config.toml
n_layer = 12
d_model = 256
n_head = 2
n_kv_head = 2
head_dim = 128
d_mlp = 704
vocab_size = 8192
activation = "swiglu"
norm = "rmsnorm"
norm_place = "pre"
norm_eps = 1e-05
positions = "rope"
rope_base = 10000.0
rope_fraction = 1.0
qk_norm = false
attn_scale = 0.0884
bias = "none"
tie_embeddings = false
parallel_block = false
extras = ["capped logits"]
init = "uniform"
init_std_qkv = 0.0437
init_std_o = 0.0
init_std_up = 0.0437
init_std_down = 0.0
optimizer = "soap_variant"
lr = 0.00295
beta1 = 0.95
beta2 = 0.98
weight_decay = 0.1
lr_head = 0.0069
warmup_steps = 200
schedule = "wsd"
decay_fraction = 0.766
decay_shape = "linear"
final_lr_fraction = 0.0
batch_tokens = [65536, 131072, 196608]
seq_len = 512
doc_mask = true
train_tokens = 901400000
steps = 7774
dataset = "wikipedia_en"
Each number is 200 + 30 x the weight over its row's rms, rounded and kept within 0 to 999. Layers, rows and columns count from 0. The size before them is the row's rms in percent of the matrix's.

# up: layer 3 MLP up, 704x256, rms 0.154, rows 583-586, columns 0-255
# down: layer 3 MLP down (transposed), 704x256, rms 0.141, rows 583-586, columns 0-255
# gate: layer 3 MLP gate, 704x256, rms 0.154, rows 584-587, columns 0-255
up583,105,180,222,197,207,227,251,234,201,175,180,294,164,221,226,175,192,220,145,235,185,224,189,220,157,198,191,225,136,167,238,252,206,125,187,249,205,219,171,205,163,180,191,228,195,188,176,190,184,231,243,204,247,206,204,195,188,176,182,198,161,192,205,198,166,163,197,234,169,165,239,257,220,199,172,178,191,191,156,206,153,192,205,209,220,189,223,150,146,193,215,116,205,206,238,215,199,203,194,214,216,204,173,196,191,219,235,225,191,210,253,153,236,247,185,183,189,196,217,180,211,187,203,201,199,168,206,127,216,168,196,215,221,220,207,191,137,205,205,224,141,155,205,178,202,262,223,239,230,190,198,189,122,240,156,184,144,187,220,197,206,221,129,221,200,182,184,158,136,208,240,181,194,254,181,261,149,199,187,264,186,259,197,174,205,179,170,240,211,215,116,168,161,195,180,216,211,246,258,213,147,210,191,191,181,204,189,195,212,223,209,209,221,190,220,157,198,211,190,162,151,195,194,223,213,206,228,217,205,157,212,209,212,274,210,212,223,147,232,182,222,223,190,175,187,205,201,165,197,190,221,217,238,148,187,221,196
down583,102,206,195,160,185,214,211,189,184,172,169,148,166,179,194,289,286,258,213,177,196,237,174,88,214,141,271,227,183,179,212,296,152,218,200,205,229,209,171,221,192,202,154,192,277,159,197,253,219,230,255,192,195,210,192,223,196,184,195,172,224,215,232,215,186,195,205,180,200,211,177,222,224,193,183,203,195,204,228,222,167,180,192,200,214,175,194,189,176,225,185,195,220,228,210,156,195,210,154,181,186,177,228,174,203,228,163,200,157,153,216,171,222,219,197,195,233,218,195,206,207,218,226,208,186,202,182,215,182,255,203,180,244,176,226,207,165,139,190,161,172,218,181,233,178,216,171,179,181,219,193,201,156,206,163,169,224,220,200,220,173,210,205,196,213,216,200,147,218,224,198,202,177,203,147,207,227,198,158,185,198,179,215,234,182,126,230,201,160,197,129,181,210,169,196,232,154,160,237,165,228,149,231,205,185,199,217,211,202,207,144,236,263,214,270,213,227,169,181,191,207,199,199,177,192,223,148,236,179,190,218,187,177,222,200,268,196,265,160,148,218,195,204,169,200,253,245,212,256,198,158,201,192,157,218,180,192
gate584,095,228,207,249,236,154,227,230,202,178,217,144,292,228,189,183,192,260,224,159,238,158,184,233,201,229,184,196,228,250,179,213,192,190,199,176,220,223,215,219,136,223,205,174,188,206,214,194,150,160,219,190,197,172,218,206,181,199,164,226,142,230,147,201,243,243,196,187,241,219,207,245,204,165,212,199,201,245,190,202,215,207,211,256,197,171,231,207,205,187,183,243,167,210,227,214,229,243,165,264,176,203,199,237,164,242,195,160,196,195,183,170,149,207,198,194,171,204,176,256,172,224,145,129,240,181,204,184,189,215,224,159,206,152,194,242,245,253,203,164,213,210,178,150,196,181,233,206,224,182,239,190,227,216,182,195,212,210,212,220,213,197,164,181,221,252,235,220,202,168,196,178,227,222,206,196,192,199,167,207,176,234,220,198,160,174,199,217,243,193,182,224,217,189,191,259,210,174,185,169,261,141,171,276,206,151,233,238,220,178,214,182,186,240,193,222,145,174,186,184,192,251,286,207,175,175,196,201,172,172,202,245,209,201,217,112,203,203,206,229,157,196,234,214,211,248,140,188,167,177,197,199,247,213,213,160,234
up584,098,178,181,158,215,209,172,290,144,192,199,174,166,240,190,211,197,201,210,223,229,214,205,204,222,176,178,184,171,217,231,173,169,226,199,212,153,228,241,260,152,255,209,200,209,169,187,168,239,207,181,250,213,195,201,215,243,231,195,158,218,239,215,212,245,228,212,181,219,191,157,161,238,178,214,187,227,224,193,170,200,190,205,194,240,230,181,165,241,242,185,216,218,188,176,202,197,208,210,227,133,216,233,221,190,230,190,228,173,239,203,220,162,203,216,153,205,179,196,172,158,226,177,192,227,188,170,202,191,200,159,187,188,245,208,197,127,268,180,207,167,190,223,192,241,213,159,216,220,192,188,169,148,185,177,261,159,210,245,207,249,194,187,176,208,155,228,198,220,192,211,193,187,209,202,176,193,212,260,126,271,203,301,170,220,165,212,167,197,231,193,129,200,134,172,186,199,203,257,164,249,159,206,171,227,208,232,196,197,187,252,184,222,239,174,208,210,208,207,206,248,219,177,218,206,196,155,172,211,238,158,267,209,200,175,235,174,245,146,228,195,207,210,204,184,235,257,147,234,160,164,166,212,221,215,202,195
down584,097,220,158,222,260,178,250,291,125,155,188,239,225,249,163,230,203,246,194,175,203,210,186,212,196,192,161,178,190,198,227,200,227,210,141,195,229,187,184,236,208,255,171,211,202,179,230,163,213,202,234,217,206,170,224,214,200,218,210,217,187,185,235,213,213,225,205,221,204,168,229,185,228,151,199,201,200,199,226,212,165,163,171,225,190,164,212,191,213,238,191,238,203,253,203,196,222,248,193,213,172,230,235,293,170,272,150,168,173,154,242,173,185,226,188,185,184,227,183,220,169,179,183,178,249,230,186,183,170,266,207,208,188,183,193,241,192,201,205,164,225,200,216,200,259,145,252,244,180,227,209,172,220,177,201,225,224,219,269,202,184,221,176,199,167,185,193,248,208,232,206,213,168,174,176,140,176,194,173,211,224,270,274,206,227,177,266,192,225,228,180,155,248,204,214,221,217,172,217,169,210,191,174,208,221,195,266,187,211,192,233,155,183,238,254,220,165,291,206,156,170,181,220,177,161,156,204,217,197,186,208,158,222,189,228,166,187,203,215,226,180,211,217,183,247,204,208,166,166,184,205,186,177,211,202,161,193
gate585,101,163,168,240,162,232,171,161,236,226,228,182,220,266,203,207,263,222,220,170,179,169,222,224,196,187,206,238,196,222,97,211,174,214,148,217,182,170,205,171,179,163,240,190,220,190,232,256,212,194,153,202,205,195,215,188,128,213,206,195,148,203,205,256,170,208,187,256,231,182,234,234,230,129,187,178,178,219,199,204,186,183,161,234,226,237,233,264,157,185,210,198,229,180,241,167,221,198,238,184,219,195,205,150,195,217,191,189,196,153,183,210,226,209,170,195,214,157,198,228,231,196,212,235,167,171,203,199,265,171,212,180,242,182,265,212,177,204,193,200,189,270,124,218,194,170,211,219,199,223,175,216,197,119,189,222,212,165,281,200,165,117,150,228,220,228,184,181,177,186,184,214,214,172,217,219,218,198,159,159,153,208,225,149,202,177,231,221,206,209,133,218,127,197,177,263,186,189,179,215,229,204,162,229,240,184,205,244,205,197,169,231,185,203,197,195,172,184,180,197,209,195,181,226,237,187,218,191,211,155,209,229,180,228,233,194,171,184,208,169,190,201,229,228,226,209,174,209,252,214,172,191,214,229,218,183,168
up585,103,203,230,232,231,202,159,195,186,219,225,189,189,195,191,222,175,182,204,133,164,203,129,234,215,179,199,217,188,204,206,211,184,200,120,212,203,180,105,171,183,160,198,192,123,173,188,137,155,190,172,145,179,174,168,253,200,153,205,199,199,184,186,209,196,228,228,184,163,208,208,178,195,191,232,220,210,188,221,257,193,156,244,164,174,213,225,142,203,137,231,197,195,262,243,228,214,144,184,161,181,194,177,221,196,204,200,178,195,218,246,198,251,189,143,215,247,246,209,196,197,259,162,200,177,244,199,187,243,186,182,216,213,205,140,209,238,192,198,209,201,207,263,198,157,158,233,137,208,191,143,234,198,239,183,182,184,123,213,183,219,238,181,197,179,178,175,134,150,169,216,233,255,166,167,190,214,224,197,165,166,185,201,151,203,169,189,194,192,161,180,225,199,190,216,190,216,172,169,173,156,184,206,194,237,192,221,178,183,170,196,191,218,206,232,222,188,150,209,213,170,216,168,248,151,219,198,253,187,154,249,248,155,202,164,204,216,201,150,202,183,201,209,260,193,232,215,200,182,193,224,235,196,211,168,208,213
down585,102,175,159,234,152,231,186,220,199,175,223,185,168,163,158,219,199,196,201,289,221,205,287,190,207,218,227,216,250,209,219,183,195,257,157,195,252,239,222,235,174,155,162,167,190,186,232,205,224,183,219,248,215,225,263,185,165,233,213,288,141,163,218,197,155,222,189,159,177,216,259,220,257,158,174,190,166,215,188,221,177,232,187,181,182,173,217,228,214,209,154,182,229,229,159,210,222,219,222,206,251,221,221,193,184,230,157,213,184,170,189,209,207,172,189,208,230,220,203,198,270,172,212,238,241,202,187,180,131,183,155,226,202,199,190,218,201,195,222,256,176,246,171,194,195,225,236,216,192,164,177,187,208,195,187,208,188,181,244,198,165,233,183,177,170,197,151,229,143,229,176,218,231,178,170,209,210,175,204,177,195,216,199,256,195,192,196,153,188,208,178,197,213,132,198,204,193,240,190,148,190,219,179,237,178,148,156,180,178,140,179,224,195,230,124,146,158,220,204,186,158,201,216,215,200,242,237,221,210,172,169,216,216,207,171,168,159,155,206,218,217,202,234,245,203,216,169,142,182,188,244,184,154,201,207,210,185
gate586,090,166,219,198,200,182,204,210,229,222,215,222,204,178,233,207,244,177,192,219,196,249,163,220,212,183,236,178,253,185,146,176,137,181,232,201,190,160,252,183,222,143,210,162,195,252,185,187,198,155,249,266,209,253,156,202,175,164,212,222,219,164,200,164,222,202,211,198,181,254,162,233,182,167,191,220,160,218,238,200,168,187,209,201,210,221,231,164,181,216,186,172,196,192,171,206,261,245,180,102,164,195,167,204,234,229,220,248,204,182,179,167,196,192,222,233,242,114,250,200,188,192,162,197,206,213,189,172,199,194,199,176,130,214,212,211,160,202,189,192,147,277,206,203,185,187,241,271,182,166,172,204,167,189,184,218,178,180,202,216,199,160,166,153,177,221,175,240,210,213,257,206,169,174,234,216,222,231,193,237,193,196,231,168,196,196,195,185,211,227,209,185,213,227,211,187,235,213,184,207,229,166,271,255,188,172,186,204,182,141,171,212,204,189,267,195,152,219,236,226,236,181,179,182,248,179,205,230,233,163,231,207,215,176,173,181,167,288,208,131,165,200,189,229,193,200,173,250,188,212,214,203,167,199,205,164,222
up586,109,210,222,198,223,241,202,183,172,159,231,211,230,182,202,159,256,194,224,232,220,214,186,204,175,180,260,162,251,162,215,198,158,130,222,211,146,191,205,204,175,204,230,173,201,224,181,214,220,254,213,207,242,187,181,217,182,204,192,205,269,229,217,206,208,196,148,221,196,253,183,196,207,153,176,228,243,172,232,180,209,175,251,236,159,220,180,192,210,214,186,175,205,196,218,182,260,229,173,122,186,155,220,198,229,201,140,208,136,197,228,215,176,261,201,188,201,205,198,197,173,193,157,185,227,241,191,188,208,203,213,223,206,214,235,224,200,229,217,181,199,237,150,219,146,138,228,283,200,160,201,218,225,177,186,201,231,170,218,243,192,132,165,194,181,226,132,222,190,156,192,213,171,201,208,204,215,210,156,250,178,166,211,178,158,223,181,184,250,206,167,178,176,195,176,235,214,159,207,189,214,223,170,213,211,262,156,183,132,171,168,187,210,211,248,197,183,245,243,219,220,217,185,178,184,177,178,196,219,150,187,172,233,174,191,215,212,206,212,157,174,255,218,236,148,251,120,240,193,197,185,177,204,141,169,209,245
down586,101,213,221,155,159,208,167,195,218,211,227,149,227,210,164,193,163,243,179,222,186,176,218,194,168,219,180,172,238,212,191,206,154,195,211,162,181,157,167,213,160,183,203,168,158,203,197,200,254,210,202,176,233,177,210,196,211,238,173,174,192,221,237,230,161,201,170,214,224,218,234,223,243,159,190,207,201,151,254,189,185,213,193,197,174,238,201,208,253,204,260,194,201,227,208,141,185,165,207,196,220,168,187,212,182,149,196,196,215,174,190,200,237,253,195,149,201,275,223,154,168,237,196,191,179,232,240,205,226,200,150,181,220,192,211,225,206,156,291,148,162,181,196,204,91,206,195,235,154,183,214,221,174,128,160,232,227,177,194,225,148,155,157,189,198,162,161,200,199,183,224,171,202,269,185,153,184,187,196,236,239,237,187,219,171,199,223,187,188,205,182,228,155,154,227,217,156,182,208,218,232,208,182,175,212,197,202,186,229,206,238,256,214,187,153,201,192,204,207,203,201,230,188,195,249,228,187,223,243,189,185,200,237,211,182,242,214,177,243,204,228,286,178,275,162,210,174,197,222,213,136,173,238,211,219,204,148
gate587,097,153,222,165,191,212,212,206,207,224,199,195,184,219,198,176,200,188,181,253,154,227,219,264,183,188,213,236,182,154,207,230,180,200,238,172,182,195,227,172,227,160,175,218,256,217,175,175,187,192,218,188,205,177,193,206,179,231,174,126,203,128,194,197,218,244,232,233,241,203,209,159,203,220,198,229,190,209,257,182,239,216,218,222,197,170,210,214,200,217,193,164,254,185,241,164,208,170,177,180,180,252,277,192,212,234,188,168,195,206,193,149,190,205,175,176,248,235,177,161,246,265,230,213,153,240,205,212,175,192,231,245,177,260,192,232,156,268,169,235,202,221,197,218,251,203,258,247,216,236,196,186,206,260,159,190,216,227,161,230,211,157,205,174,200,217,256,222,170,234,249,170,214,165,256,193,223,228,186,210,234,200,244,200,240,166,234,198,188,181,259,179,155,165,149,215,157,207,208,185,228,199,221,205,189,185,191,263,239,187,177,164,214,214,264,195,187,195,192,211,218,286,209,206,258,219,175,207,195,185,180,228,211,179,233,195,223,213,209,195,142,202,141,187,215,161,192,186,248,209,172,189,160,188,252,224,197